Part of a small language model's weights: rotary positions.
Each number is 128 + 32 x the weight over its row's rms, rounded and kept within 0 to 255. Layers, rows and columns count from 0. Numbers have three digits each. The size before them is the row's rms in percent of the matrix's.

# gate: layer 2 MLP gate, 1280x384, rms 0.0772, rows 246-269, columns 192-383
# up: layer 2 MLP up, 1280x384, rms 0.0761, rows 246-269, columns 192-383
# down: layer 2 MLP down (transposed), 1280x384, rms 0.0642, rows 246-269, columns 192-383
gate246 100:139087156141065097139144159149101191141155097145110171103135137109127115131113106160116153134210120091113125120162183082058147138162126110088105172141114087135118142148137149117142109084180074095122097176120113097114121125177110117168114168121140141166139165146120092142087135064135085106132132139138126141133069098146128107139126163097116125115120176162151158163195106102176084154076176163138080166144074129090082116172168165155126103152155156104090118159156126184149134152105114116073090114081111105126122123117115128133118122181101167099083202087168141152190148069106183185
up246 096:068110134123140114115036120155093188117136106113072153092156146144125176130125144124114159095122083119181121111108125093089076140151164134089147129131057076151168198166115075165152154115111110117135065155091083102121078104153186093113106152166131179100128148136103141137080154049134109106077111131147155122160155169102154110122106129098142086120066118099145170134147087104155081194107159133140044144117101147119125114139104189085146135171125151118090134158126137097125080124036077157075151079103104130129082095078097144138188143098141107101078188137136123162121140094114093149
down246 101:152047123148099078143128185109105129130145088083147073073141115155162085106145152132105149177068091083108113140150144116128172142171145112098114144119150087113115117153130141160149172139133183152154143183130114049165127103155155149112138146128161143081157186137084150103131131093142136128136089130142083087127118121099142087144127113157139144146093160111085069095158099123068084163118147175094127174163085116172159080151198161073093114123173086178043084142133132166121112139146089138083171087114126145168139070112181205089135096114119134124140152077154145093115133099122101103
gate247 091:095115163129118121100118094156159090171161067215091110137124166110166090126155098150133098171160114118117110147154210104090058149123105192161173074169138147163170075065134198112120158102131133069138074067126161182111104145130165113160129128140124113071139091164191142109101119072136113174170142107146087185069106119146172141156158170148133134115151156174100135113105109142082112143164141155126147114113120115149174156141155117113109154109144095097125104149114176059105124152100112148180165096173185106141119150133153138131104114112105097138087101122105111144126158156112170164
up247 094:163170130144146146123155110148105118119130099168114106098111055125172144121168094129200111129133080105174116105103081160135119149196165153161098160074143157126085159126122141135145066129130143148076144140141143071148141104086077150093103147198187083132107174104086109118094132160138169079095121144090138102139140058062144126159169121132141152108131125124098133138132133092140168164117201145167137136107140140108126085135130126086142124131107152110131193129145094136173078089107079133126098165097126129126140144154121106143163088161135114117153125129141118111075131134128109109
down247 101:092120129119159101156130050157152125146071154188167102062107096099091121115140088167096146133134173158089171049117153133120072123098121081197080088115138069116090065192076110130138113120132126161117144134142115173134152132129127178128124085141141123180176135143115164137174084101056086082128147093132156136089096140147160140150074097146127149112114193086149150172131089079152079068131160105050068112131059164102117133124076132190137136115126122068087165146112110120198087131201170138172135121119138123122155096157095084136169112089081198093157173141150104142168137133180156074
gate248 110:153155083116121091111097089159085159158167138080114133148136152134128091077112174133112110123080155109149111074075162078132102112116186131159129157188110129123129149140090060134157118172147134102127118126105144173125166132094152099129162110134209172162128108161178085166128143144101127086149158081121134102091099211103152081124117121077097172143096161127177147062124140080155097149121111120126098067148101164125127162134078079121157073157126112164151155096103125156115134083109135112139084125112160038131107146159083084156062152160082160140166076142058144145148147087085114068
up248 102:178207151159122132133169113121084112135121130056138085125109077063084127129126123122096113116119112134100158166120121127096173157100142191154121126169136090163151130108121106112105097158116090093119138092155108156107131063088112141106131173162130119109125165106125077089151153117158145152130203081123164188170160106125127146087125146128099142174129182164145121123111162117131151161076081120096121146069119194140111137166092144107080102161112095120146078123118149140069160130138051116165121175166157147144127151121159102131155134108163116145146117152130123079130199112094138148
down248 098:119108072108161131106134162166155082108145157127074138196132169126155148139092123192087167111115114114182110153109142117143113100132130091078104132132160139122102104092106076193115126134088127140149137138136106074159138120113105100156129113151169099117131138148122133150130176135131138102064079106121138181059139153127046105091134147139135158114154071125129066112124139157135085126078153136149117155161088130075131081156183107124135110051116166187177072136171184119106148155175123151090145117123155116112145104170098074113125082159092117103196053075136113089199121110129118156
gate249 095:099082129100113163115138141082143087174175136170137088089119096143099155169117148144126102078113147162107097151153147191138132118148150080149135128179143110157148078092137119113192097181152134198162131138096126119116062097130094116142089094113126135145147112100154089120067137146122084146142168121192130204147137133115097100110137109145116143140070204121112127068162107097212132115126080097111139125101198164116205083083150150172142082108149119184118115163137125099120074082110114106186073109118101130119141147108105119167133153047139159059105142157150187197091124187131168124
up249 102:107137168124164089108141137141151073162105112104157089140117143130099104124175101104098077133109176103142181081113135127088097151108111119083095084132146133097101178165073157120133117132128136117105154138160153153141189089106148144122103153169165102176131173151097131082165084136090111126121085068121165098178134090151123173116154115125118158162133132168090146128150095154136076186107140133162091051100068097117134144100069117115119151156107153069135134126126113148116134124107115158157124137155164104210109112108060161169128096160161148149074152118128191132111078170115075152
down249 099:143167091125125079151154045079061095108171144106177166151107130098144121128135076106223181193141132137108168128119164092103162127086136139133102167108122086096126114114143105176174075138146106121132125115131149132112160113111152171139125160115144216086164105112136130148151099126145171126146128105099068181091149102100173135178135124109102105090119102135180110182112186115107142093137143132137141165162122099144133174146095115147170160125074094128164128085060159070108195150143159150118127103039125175112176083155180120108096121130109129141138162064085125089149146142117102129
gate250 093:086183098111111143098126060143129115070125131088074133107077130073168134126147130129095146144110133168117116177063142136060165129118121109127085028121120139109200152109072176123092119167150097140090107115073088096055123139112092138206080055094104135109097123142130153171162161185117122109185122064168134150094194175101130139143111121123092104141142109164121143031165115196096131152098102074124128090154062139051115085054128121094146138097111174096101155140110149123145107135070073189114113132129094165086126144134082103116106129135115119126101209079161125108187119179166051147
up250 092:103191126104151174148138098098194159090146104092118145085041081181207109091135175147145181094076128139108114132080158097126161099114151070126126148170138146113164122102162192153093148143114129090121084122095129131185155127118122156174111142133201102190118156093127131115135123178115155097147039120152097140148175116079169139118125167133096097118086186068147134100148128164116173146113101103137119121160149095118098064087144116136137105125122169162070147121160135138184128159124055153118108137098160125129205214130097153092117070129147139155124159138167078134125158208127101104
down250 103:140108181114163112116098156104129159123054104102139114116132141131130152067082155134138088099129122145127122103152145135075142106110164158145161091117108127102141162167119111028031082131117110150189126119077077139119119077119135217179110149132101100201169140052140107102151106155181145103109173152145171136140151151167147106083171159095113123094122159109067134131109191134072145160122150154122161123086150178122100078134140134109138110174103178078118121128122094083095144095072166120116136133158119110151136121173092141128160156163145122060115143203095176130066182152119112169
gate251 089:127143112142211124185127114074136129081091107199120110095098098094216112068169152152174137097129086065181140161115122130137106122099143155124175140144141102108156106087107128112111134145191162205169136134079143168146061143155118130152094103168109170158070138196139127088139130131121132128097126160126067150120120119083111061173117074118095131092131103181127121136129149115049107169152090178135134129118109189123070184163117118150091114158136165186139120112120150102119169140133167133077152115103111104108127145141134197126132177124113120097105123126119118176189110141142169121
up251 095:160107137144167184131089163123144139171173176171080145117090128140094114055104137156174166124131123125156169123092127149153106087125092105135112155125141156101081116076088114081198131175166202141092172094129113108137091106143144119082161181100110133162117026123099134092145084157102110137112168122173101166163136232153138114164144082046132098098118130132139140069043174122115121126150102126117132125115116097073102128127132147132086126150092155057187114134056115123151154206131158132150155118142088122142164126086073143143202122190111051160106097087127099162196105135046116101
down251 102:139078094125077132120132131156077122134134112102126130140200103094162037156145188158131145160147098062181082136162103152141130187126119074101096105170127177067121148162161176163176147112139121083105178100115172105145185170083195149081140173122135109191155100104104136158175121163128123070105120105139132096109215119046105168120088167076077141168110137116142148083170141074124104133096139115132174094158145146088148165163112123125152140143089099137106112127098162104109131125091171098108141122128109118079109138108135138113155186157095081122153176068186100127142148099103107155
gate252 090:058106113113146086093055112124123154129151109124119177087007140156109126074119104104051140131096163114187149110127120115087130142186083140117119113101159153140135106084076147115203123144139090169075159156059098168141130141109106077095098188167119110160085122161171064134150133124118169102119130073142138125087113163125106065115157141097145088162095109089124113141118094141053127131129119142176127180089106097131126122082196140125134101140081175214081118103125166172082142095076110159103122102140086134137139090169161072119183117114161149118128131113118078191137074170152111137
up252 085:193127176106063142121088125173136097117143161119128177067117154170175068065112127139138124180070136145200107114155094155105114131108151107147102112086082148124147120138088142138143095131096148141041114141145090156076119114153093132040201110165123113098096143168109095106141085152144166110120142142101107115164108125139129114208131174124105127170085085142106078149184172125102140091126068124120152116096168177138143132173155116113117091189135168121116169106202150136109155122126122105112124151139097139053178103160105054150144164093118121098116138105167083070116069127171177085
down252 094:124200140085138075143094118149188129068120098156144126123079130128181096143118114210120145088109076149177125126144172167165119161105137147213154171060124115116150138117089119091139115111065113167098120135105113164100131174154079133113160134120067109163079116136158091163143123152124134144157109109111113089125144154135145152132155127096216110050166122135122094200144186153146101163131094127159152117136142135139160076162139184135123137119104080180109156088115114177104114149102158063111158191152118075067114112144165135090108150105157126175113133174137122143098092179157137141
gate253 100:136115109155092187194096123164130121077170084137211153120105111197144104090150093187131103140108131112144112158110133119155114132142163115114132144099151124051153126144133149137174176123101026117152096140128180160111095140132124095156101135110107116150114098067104114158146131153146117142106089103091130133157096126113135145086086110160103083114141153135144134122214126090094132111142112106160123128155124161139141123093130132143122178095183133116106180134183132145053121144065125121072123136144173095152082112191103132128105140103129128080171104075132099156155064164145130122
up253 102:089127160109075142123198141125116131130136099166151102132119121183134131156181106169100173154099166096138101096127170120134103143141153145075173156160117133082138108160134136120118132114170141134133124118130149209173085109140164085128088141107140134109107087147126154079126134148123086113162134154040059114177120097102143102118130124159157032105141129135140134159125098128141188115170160147150077106180152116119113123102139145166157158073159158092069104155136169117099099208123112179133180115106065131157158108105123076088186155136122049132097145105106154093136174132179175061
down253 106:122088092122169163148076118124167075139120122164126111085187201097127145151134144080130099165114087168169061142122147120136184150077131116114105101136079137184180127122127161123195105175108134190167107142153145124128155126129122122118083085110133116220109080129128180080147129171150125118126094098161121136141131112108093143129081127090130125073149116162129168142125154055134147156087132138104167140072144164149161082146103133173165120099050131107124111119089093130107148108142151109090130060144129101167071085109129184167175092108132157062125146107092204164119074079127172079
gate254 105:153140134144150137155107136170162147138129173206139158179177127080121123092126090103099143127111118166078173137105154101162113187121145112041170137166084082111087166203133111058088200112113126119103102073155099167078118170093114159090110110139178156149127109132145104166131134145138091116135084082039133110177125097123129202097098152083087125095175128088116165118120098112119133128138143081139106126145078103168134134121124093107123060166144170131113095104148113181077143076125172102128195114050099116086102158100122122094162124169119091098134109179085133101114118122144125137
up254 108:135136116121127182111117128119088166116112044069094196198102125102156099114120133146172148136127105188125182134149181105116146069075141196213152112070105118105078102094075092071135196108188108084149099164149069135121155137152102105166132112119170121133111140101087070146096153105133172200083176127111140141114138122157088156110103136083088161104155149143093075135131123155106121119080112068088073158109095110131136098152157169130159151158111120126082127168120163154157104103154099050170118174141098128169139113135125211115168085102121112088109167126143095114137088131130126082
down254 100:128165190122114091135156116113193114149110120120129108085128161123090141080162072132135101152086156111090148153134149107176113142106122149087233097104154113154098135144081056111075125190088139147139178096153088129108138142129095117184131123094155184098189161158103119119161158146093126105124159122189170158125135133083154156106137152094132118103137115171180131121111155173117118126114177124105112147104121133140177127177093134093153133148117151124091074121109107176094139152157130162107177118061127092155113135107145091117109153085099126137129113133118099084147120117089114133
gate255 101:117108141137128103043207145117173104114108222188138094124170172118141147138128158122166109119101144137118096135189119145125183138150160154116125142129073115115171144115175103134106093085164139157091086160114151106103104099129156137143177160086137144096130088128063101103160125169122166077117135138097094137204165105119102147149157148104139129123104178108098105153142160138186093155159141133107181206114118184169096111087137116120133113088184092088125148184100167094069097113130152125099137080145161133166091097133074182121103036144088096089164119134199138094104124116132111193
up255 102:121100104099101133075191157090071125153125111157132125180177148074100128135088142155154146155122117174162202096105100104141132121104101085131110166101140125161106127088127115149136103144119142183116051132114087046118071152089069076127071134079130128189190062120097137143147155117154098117116147159144119115149129141106172107128175180134122115067134049099167153111086164085143125140122165101123134133136083120156072101103135121118150150137167068083127120191153152133103098129067136124156140086084199075092079140104107162150097135124148138137133124114167118145081178141127115154
down255 098:176149154027141116063105140109113116142156120140146103128177163152173140154176141095123131151146182087164113092136146094100115160154103101141155133113138080115135157165134103080154133133148117097097136132101160068097074106106118104111119136115136112183166111157101120120124078123091160145098169098062126081162110140154180153127142199153113127091087127120158141122123103165087154113153085175211136103144069175114115159137152076126189191216130129134114147046133188097127114150126116194100136067170161185146128094138078132160135131160156087150131178070152067190155170093105063092
gate256 096:169076116132166117145172147144123167185108151071108133143150134136190149098175119157127077108117069163101108124168113117098176157093081127130078116086143167131130144133133105061110129138087088135084126121119091159109121144076179231245159094164202100127171146143106155148088084135110094132117101201081124099123132167140126110145136118112108071108144131161112160155110172185159160130165112183112107109068114132130100105164138133129106138110092113099153132125076132060138187125108112117100183136114112083066109113133086121129105130081109149152189125081156131128138132088117168155
up256 093:108168081136120088123132119147116106118125176123118175138153062096143120182167138139088145160153088148154158185061136126122148104130150161145205060151106142165092115129093155117092088121146148145175074078151147164108113074140149130105176133128121185061141121063157121134160146138161108157163067231108165108147114163118152115150170121122110138199124138116116089145154122073136189095161150105144144133107145143117169160209152086088121135149113153109105165091133072125083106123137152175159114149131121160122108165137105102135135131204174101073132145108123144106101131096110134170
down256 099:138125138138159080060093094160161119106130169093107116094118145127132116126156166173108135072145089103152162115179098135116131089143098101100116125101126110137079101162149137126105118113136069164122138115113199131117103093121146176129175058162125115149143131141151114151108172109127164232125134128102140069131098120118159132166158112144088108083194173067136110123118167123157161084110142129167161157109106133120052138163173121107122213091099175135140140149171121164083150127143133066116129118135124125132111156137172158136032113144116156085154106080094203100187134084134115117
gate257 098:140182126113136143133120107148084137183139156141151086117198060128130121177136145074099143080178127122111097137130116067110149142126177097145095126154133184192171157187100181131088197137099078120101134069131131118094117145136136147087099110122131127098112109112113170206129131176123133144167122132123154134110095185109080187167094158109097068132133117064149105137114154058169141149101191088123152108191157160122125089171131142153101104070170109120107086062106166105165100133039107144077091156197114168102142180105109166131156097186190113135109152108119148124154067148091102129
up257 093:104063193146100123220098149163170120088154052098124096168162143162181107123080184079165025164138114147141122174114195118130146079079171141137069157104127158089115110128061104176165090127183181130096119070153136077116103152143111161166163159119131141118105131099096065152147139156150193144114107153125111101102082090127129100147155133175121127132123197104114155156141083160128132165120176172083147145144193102205140103152080103136141113141098167112152104116185124156086141115108144102142126153140137117073154170161099094149131187147140092102097131146131106138157095151132149118
down257 101:071134082080149160084142173032124097066109112137046120144168136140163160129131146065079077141100163073119096166132186141148140168175140146054137140117074126109143182170135095127155164151122164127177122115127126166071200065142196165166166206148129091122079062115094121128144137134166113151181178123099118138147132196122111228110144128110116152081150078137082131142153120134104124170146150161169099198119144176086123154145161137120155114136134139135180103142085114113142101088202136106145118172124103112169116159127174120101131118154161176101135124115130118145081087157085168155
gate258 095:149110121102133162113224083188174162125153132144080142198118086118101086058126052148158176138158096093091090063090174125167178118105133117170120076095154134168164112134184134088106151097173122109123155144109140105137156106131110155131112139147112135117159118094147111156137174139164087169182164137168101106189105086135115111146131157180128148097053116185193103160121100114080121103157121078108108134144081127077129122127172143139133126125158154089144149103142159148095107146167086125157139132145122210135078084124185134118183155117146119116087113142169160134144181127139117109
up258 096:155113138164106136103157155131151132118176077167079105121084130154146096179164168088179169155168142144094137123087133166162139138136092103167144098055145149153082117139151104129161050115096114157113103106080139101131182149134069157144180100120114218118154125143165088104130192101175155144142079110135129146129118089080188080082128145138128182125101039160201142095164151132141108141110043145109168150156105116117071094125096120151173090119176140101189112043117125109124120146137179087129168144129128141123082123157148121156096183136105165101102120125141120088134136144163081099
down258 096:153100169050160137144099172067142124112106119168175063169122142097102134114152098100136156129109165120143163106079118122102131134090099221107174170200078064147142149123186150162134121113125165146111151148166146120109086151130130155139148164191199098127184079140110126160113080113112143083148112125055086144148115183095140124168122109040184117119114122104133112129165102125134166141116090190113148125146134102139087137135174139037141139089140199070189113145129113167129124093123090144047074124111159118151087109155125161125139122119129145168049140119102180144084171144082159121
gate259 095:138139117091195153157188083080136119126178190057097088108170136126172121091110060119110102124088120140159110087160100128123074127115145081035131113139125165146129137205099078137148068131136141106138118117189099109116109129135075159084142156108049093082106152131118107098103129127144158139151180117100103141167054132185142163133155125145163161125119096106145128106090087141175096136160101106144153087197132186173142141135101113141160119122164130133132134107160139136094140134173073037075129122130087180133159152116080163161126050135098139105098101147127143079132101085125103147
up259 099:194096144162123130130099123143128146157155121127145132092088091159119182114133140158105124102200097087146146138174055174195107121144130182137159129135084155125135088094099116170101148101106124103135160142109134130111114119187109131123106124178144211139126080104138131080065166171125127100118147127213089094107123131129090041191149133182103116142170123144142112170133112106147144069079117112083123095148144103159164103116062141124119163138123195148162109099050153151105139053123128127161091081153068139131084064036083117187112112125122094125118108154129135131082131184103128140
down259 099:106155136142064150083089084116125116173106130165098108134073102133150165083144155133100070205156176104104117131117126158132096119100058147139083099117115153084141194094155110080156101164109158120166129104150097113084112186157105130146125091210136101112113151156093143164128164121096159182095113080086081154170155162122131103113134129222067147116142143107121073106155156114109128103153097132139162129108145196146125140117124117100081162087122145171161098109093120092147061122123099144101107163132162091111198155086153104026154150142100197180163143138202065094201150134109092087
gate260 097:130149165098094135108079156126128076073123121117135133083168116184139100195068115083183108085138089161141117127156129131156107103131137100109099102135104121113160139216134104199116103084126111129129116159148082113133091139083151160141148109146146156114144192145144145133119066151096079125171100120154087097131168153139117145161109130135117123149129134173116128156125112138140194113109095144131169061119133104124054106131189167113120118172144122147075125120160173133045102074065071169143117137103156092156129141122157132151166145110122128124084080141123168170072102130093076185
up260 105:111091101145104123128146117208210121170173140132137101129076138130093124131104117084140091131119155102077138119068061133096097085082099180114148092143086096211133134120116096076181148138129144143085126128116115137095161161167090125107166130066111118088088103187096145123097153144115132152192157205131136200142177073113155185115216111180123144173125136185120188143087152106089085123136139155129090140089144149112122143182123162140084131110146091183180126116089101121104105128180156152114090098145143164081095124070104081133121132141138108114146080096144170127100082137102105135
down260 096:147140133120141158156131119087175115061138192133127129115075109116146153104132109128068171165080105143218156128210114102097153158120141086189082095136133131073094081130183132158108102143148074154139077138085130169161126113111158162115147139135145083120094138180135090127188096115129098161050122093133124171111108135175144061132104130110163111137169124171145123069101120166122120163125133127106152151116127167104089147130105111075126100146097102067049137144114101107152123140105111164201117139135149177147167123113071111089161158075125154159106129146125155118146124123141147110
gate261 112:146175155067116111136069176109138105071126133144164131154087098152145094099131160104119125093132174128140122092129156101132148173065142126123131121156103167101199083098097125142187109141065132109079180151129104077091115133141170189101111123119159068128110119121100149114068127163076159057117164167192190115159104190118114098107103176068097130131068112111132049157134106159175081134133147127154108084111111096092120062100148118164170063149124086141129099081129109118144155126153119152149161112107157113147138130179092148128152088186121152115138177137086122163145141124057123101
up261 107:100071129108113181181158124147131091149119144075120124150117138159105119047133123135234073072136126224177157145139161131146080105156139122149126193063174092159128161153136169144192122173171151134098124119122134212115149154121080118083099137147087078114147147133153158066131152110149099132136116147103054116110136127158164158140074097184166152106111164085136130121181109156122185127108149155155166131120116167152157176104131134101120132120080066150155133136138124169103093100135137068140133108109115107140119110090138164144088141099144055102125133117127102120133126102238118129
down261 093:085070117130147122087080073160182117115204124139135126169040083070125149147135121152134123097165097146150083080143142140124115129158148175080123120148143186092153103082136146109126219145180088109097134092125132106131091207169115104150114132129070150082137076157167202141122156109092140120183115118112090157128138119085135162177153113103165150127148133105095107123140128159174117132128080079108065153144114116083143145098129145087120122142089084110166097126144069126113105124117158156180102091119102127128166077156108111179125090108165143037144084088115104122184066082158072149
gate262 096:111201133115113134181127108103138060160139139152111170168111141123097149143137146122151121131112131146072115118038117182147158152110119149112116128147097145123155114159120116163109157175087059150099137123144133072085097134036161090108120132110101160113174115140136179101117130114097158136115143104097193117149146130076134151140085180112076092078158132116089189176192169133099124138137163112148156192105099123134135140131175117125125158113151121172090221121136092113167096146131074081131129175124145098080099100080155160125145147127132166075127100150143116107150179189194092117
up262 092:114082162132159147120139141095097144165142159095120120115095108126190113156112127153087121125095165087180119193116155108159093073093107146154138118194154131134118126069173095121200113090151158110158125127077092164107171105196077119118089146149141095165093124131131091103214153103094135135107112193149096088069108134096113096144160100182113193157103134036142141123120098146176081174111136141079121126144111110120129118092176107102112073189110120158152123119103134152127161101144160137113154054175186082152122137141117135177092145158086122191108123099113058111174122157065121140
down262 100:085177164132107173140105102150139081153196123075134117152139228123161068149169088140120184136161109138096107109112132070129111036132124112197142128109156170142144106140141119177095097128119154113074107139142162198140114134138128076133166131154096128140090095154072080167125154126098170109127132141200127069120180095102120087093105079187099143131157140153153147103107140140145091124165168145106138065172090159130152110104179074167132107117133084160234076142118121128148147111092158159123120156111177112156162103125127075167161107154120096175149113139085089131120093172145169118
gate263 096:110132162112169126116115138107110118050149099135182098124140136142141151131116103143118139146080115065121146119119069120167132160143136154148121154141147090120074142102136130117096107165116100143188149106114180116124068205168132108134156099138145107147154164036168069172149158110137137168109108116095108154136125106164129088117140169163166120110114082113129107138122167129099125147129122152131152113174163183103112090137163177123118148148107188120087107149174171127119161127151159151117179132205150102132139065151167133110118152135130148127149150213088166099108138121179125140
up263 098:139120137133074168119111105123032167088141135167160130129122133151146176147140110181131098117120117077112120152108049107150168186104137100105111165119154127111088127078098163088164182190095131118124139095109148121119037137141155112102103113137128127162176123070147070138094100134132150143127128145109141156130135118167139084130183106117177148086140031131120145101141191178140094173163164141115133138097114158144151110100094150075172094160115145144077162114131094062140126169088131206048112161162139140158123144084109145164092149093162117167101135122097157127133140165126140107
down263 097:082135200130121135132138180141128133144080147181125128123137151108145132088123139148173129145120112096111074072097224130072171126129120174095112141121138132165148123187162126094162066160110111095082173157133053155159120092099076171114105125125126048081127127116088168145170164174136073092144148135095110146164127159139137121062071130128142151134120130112084114141136093115093077150191146165108129180128153123138171149108113148120136171090094175141093123102096112148113153098150145136109144207154136100108061121137115136116125117086094146100169124140103138130098089103150150113
gate264 099:090113153122133122099172101090149080102148084132144132094129119148195097154144122085079093135146164175152103113060147143133140089126125118057161211123068065074103116105175131154193078116149193134204136198140135149148121158153111185139166142133190087118086131138150158129100118106154101057086096121037138086116139135110111033096108139135107176131147172098162123151210095064134123164190115119118098124114148141132108141117148102122123130115107114132116152159157123131087147147100099152112114154189111150103236171143091177109170068086101142120159156096133109183127096097141134134
up264 104:126104094148133170112117162117150093109078092116129182065111165202143104025179152184121116138161135137110171119162185198135096136171112138131168162115104108109155125142126064088070131157175095155161138120097074087093136141140120104086139124171104140117117125107109094122155128125137184186124118088126101155154144156145091081078139149056166152125084102145123113148104158110116139130033160163147171098205138097123151142152104174127064120115175143098151018117222135101131090125124092106140123128149127141131116125067213139101134138125086097117059124146132111099151137152143144215
down264 102:122105159097129099136137143091204071108181118137170145061069118153193136115094133140100058100143165139178157104123191158145158134108119118044166112100160110140166139028136167105109110154124130166125132166107150112183113106160097101070154159111109149142137178090159106142169118120117176100122138145124122125150145154175164106122128106133088118158086125158078108099139142131151137144180165122093072125184121114195137150079176062123184155142135101137159121112158102137130123140095165123129142152166169064106109111105157113124125095114105118137204126079082088088124133164105166115
gate265 099:168160140122112185109131143106158143115116080090109130161108128178148103109138122099134080130142151069083132123152157255163067099131156132155139100144145183042182139091110125168175138082157174197151120134150148154180136118117163185099133154159111134113101072107098083223139153135090081157098114167142128159143156123159095190189199157146151091110135139131125141074148135105150174132142188092138136187088101134141077149136121125128155142153148134131169081151150102191155084162116127181129160148107045101133188142116124164138184170139136133148167183104155113074097135163133174140
up265 095:103138136134160120164105151178172134104120132097103116142128082127106105133114133121116180173176126089127117148175128108080119121179140166121089167065132184111103162106044123082123192152170163144106113093147108071093111093136154120162116105072151129172142068138147066182105114126157121196121121174142093168196098131074112162097164124119125113131081156092111121139127123132083163153158121128148196090118133168195199047103100129111121084120091110123087125104148136116179137112134105104162103162185183110118133139169095136129160132147126098165127134164154105137112090148178132105
down265 100:090125084094135118091174176150134073113155124121126041111187110127159121118113118138140133101120114135148142102139169142161156105120086148158158076153141135164143126138123103088202148164120120105134121106121107158110159120145049184169168055101106130141140143097135112185164121118105124125156160093216136148133141154091229126151163192131153131168215168127118099151157113127060096084162121136124149117081117150083132122127107147120129153093148184155122125093153135125168070142147106140109132050145154179128132148150096136140133087139115085156113118108115171079130068161146112100
gate266 097:083121082092106149088109190078112131113095110156123097144092084107121224140124112071139164094110134102081124118165102153105177151137113153172224130108145114127153135096136088108147158155100159107138149079096147130130190184149095126124155155111095118160104178093156144182111127115136077109061180094071169088111141129085109136124127027075158137161148117143156152099121104168195190142139142140148165135179158207133103115100137168165085118092085065148141157115133148132144214159100164108132164142100146160090181093122108163172132161106062089137112167145109154132134141144156123212
up266 095:125120150142157119158135121125094092130076087137196081127122104108055194166120099109032159156144104162180090129140192137069160170100142120121156147141038150092176141092165164153127184096066132120106146040157140153163159125130173073143137137132108127131114195165116103119086133092139082121056150131128186118093091116121122118105157119128119118085113117118203189160131093183131111139122119062191100112097185215091077134093142090169144087152135160185123108126132149157144112116089204134164101129144169062087156164153150122151114155092128147078104102105084155094104130135099115133
down266 101:086086073132153080139082196136072200113136098100099138102127124161087162173163144132105129111097088128093174138156117173156114114142098156124170159128153141129204094104124194157122180110149142172156145170112150145158083120157142102116110130112163180159101116118142166089134112108155142184111168074108099163108154085143132138114211143166167080163155111114113136100078184161119127088099074158171127084118158069122073133152135156137118108104212168127120100151127166103109065148113126120084084129142118137167128199129139132148136057122072040132197099141132135183101051117106138192
gate267 102:073120118106115084149148082110120159135130122113115095134087154089141146106101160140166145110206132091130129090147085128136095122139115132048119174097075073161121085111155118109102140149171130213121140135128121156125126163111104089103132173139139069110170078126124109142116109151146124097135116113122093149112117126102131135169166115065124066138131146154074080079051081112085080131124105187182081163148106110141113144106090128141119149059065160097082142131090143142145104096161105118120102090108110129038173192198078168172139113149103121105147196081136123167111113154121111094
up267 109:087115167133198107144162140183124175121053102097100151167143160129157115109177107138130105115156158122153112196107127117109081108149088188176110127114170110081140100065181181149160102108141090155045127119194128114171100105130098127134094118153126157181177142135134109159161159127151135160111097054094127100118128090122141082078095226126159174128090077187115103161114119130065147097131171096142123146113088129138039150117133152164086087124130147115108101143145095129116188118165105155140131133126146129163151139109194090100135194107216141195139118103163140110191239110095075152
down267 098:099107171157082141089094172060156101166130096143138080089140112148098094176114135086162171139121155115120165133131091151149107103089194109135166148149135140132174168169060133084081149149096175086126191132103141212122117159094151133131135100097165128112151112138144073179183119150190077099137172152114122103068108106159117127160211054055135108157148185115007111142116146102133176103077065068118118068145088115120169087124165167115090132127137078083094181142148072084185091095076131150155119120209161130170080117177146141107123105110093090099138195095141140112116101103145160114
gate268 091:171146105127193099118166095153137141129110132123162097153087116137143164125145125125118126139154141102110085129085147113159117199146105186158158126131168153139151045180158126133160136142107127136127158165078143138148128103125124195105081104196135105093088141107122089085118143206119072165131139092189085150155083149099105113079163086111159207127164118190113101126200123171114075140119109084121147176095174103158122150127162167115154156134056132126098133089140139127181154118038149112173182180144106063107135117134119168132105090124200168069160154119142154153145116180140077116
up268 091:148145157151095096039135144175100175140140130097165055184145069161131091049125104115121162101116090136124158156078128149089129121164111126140149121129141101109089100102108110056113127100126099119099119138093109109083116106162134108090136098123144113175098098138090150168096155098209174117149109155099108128079125143126148126150118148159132147085157146207114111130126118100107138080139152074126154173122144124125155131118133142065121154133109151133136156111152112142101157167098126104160150141155101097188118068118148180171127116151127100108143141067186167135097143112111116123
down268 094:187180129200147137119139074149146064064109150114151057167106172113180082082152116090132123152102116142104153139139108155141134138135126071108143164135128172118115120062093065110172189081053123076122151099184161146102130117116141133158140128113164134174090114029110150163126147175157117096070108148119082148062127101137130096117158096152152168048095127166107112129099076137127137123083136086138181174179165119162132155180131122172109148104118104088162121061192129134162112162117139102145172097200076077172153158101115129105110124204131097071154183103116072126118159093065097129
gate269 093:149112097137134137094106123126166130171114168086172160105138144115120134184117082117093117172145106144121121125114134134153106126155199087158141137091118174095108155149104151142116150109159123129113091062116102144157130140147100175149078095135113079160052156100145095127120082146108152146134134089116061050148131108074181131119121187126066126139144092100115112075095166125156134124145123131142110122154133103126162178156131114096122151090097054047210126174124084131111138146149117086058116102179159147169100132128119127190192100155125143105102144127121078105113074162129131152
up269 094:124083054157167191095108158168185170158168178116164165084151121131094101169170094149107107151107162106128099125131165126105058124126179132181174120123127165126093180121106113140096129161126164153096070127145050132121163092153122122112118096150150114097132175136129113155126103119084177180088165084185156155113168050111119154123161146123155112131156162138089160101158093134122103116119135126150102134106065106157104169132121138118110137096167126074174104214086091166115087066146083075123116089145148103132118132060160117147172087119140134127135117149144088058115116169131135202
down269 101:091143220103101090156146164116118205155151114144119115119210137092125076107170128198117134118129105106091141098146189096099138107066089082176148077158109104106158092184058151098168127095155102138127091119087133155128142126106110134107149083121115098133086113134084103137168124120116100104099150109142065125073137082150137136106110134077155118158103154091027135150137190160139158129134184138149099132125091110146087148114160094100160169142122128203161106161145133132168122164175068084080136060122107084099113104110114147119158179131108127130113074160150142143187146133095098101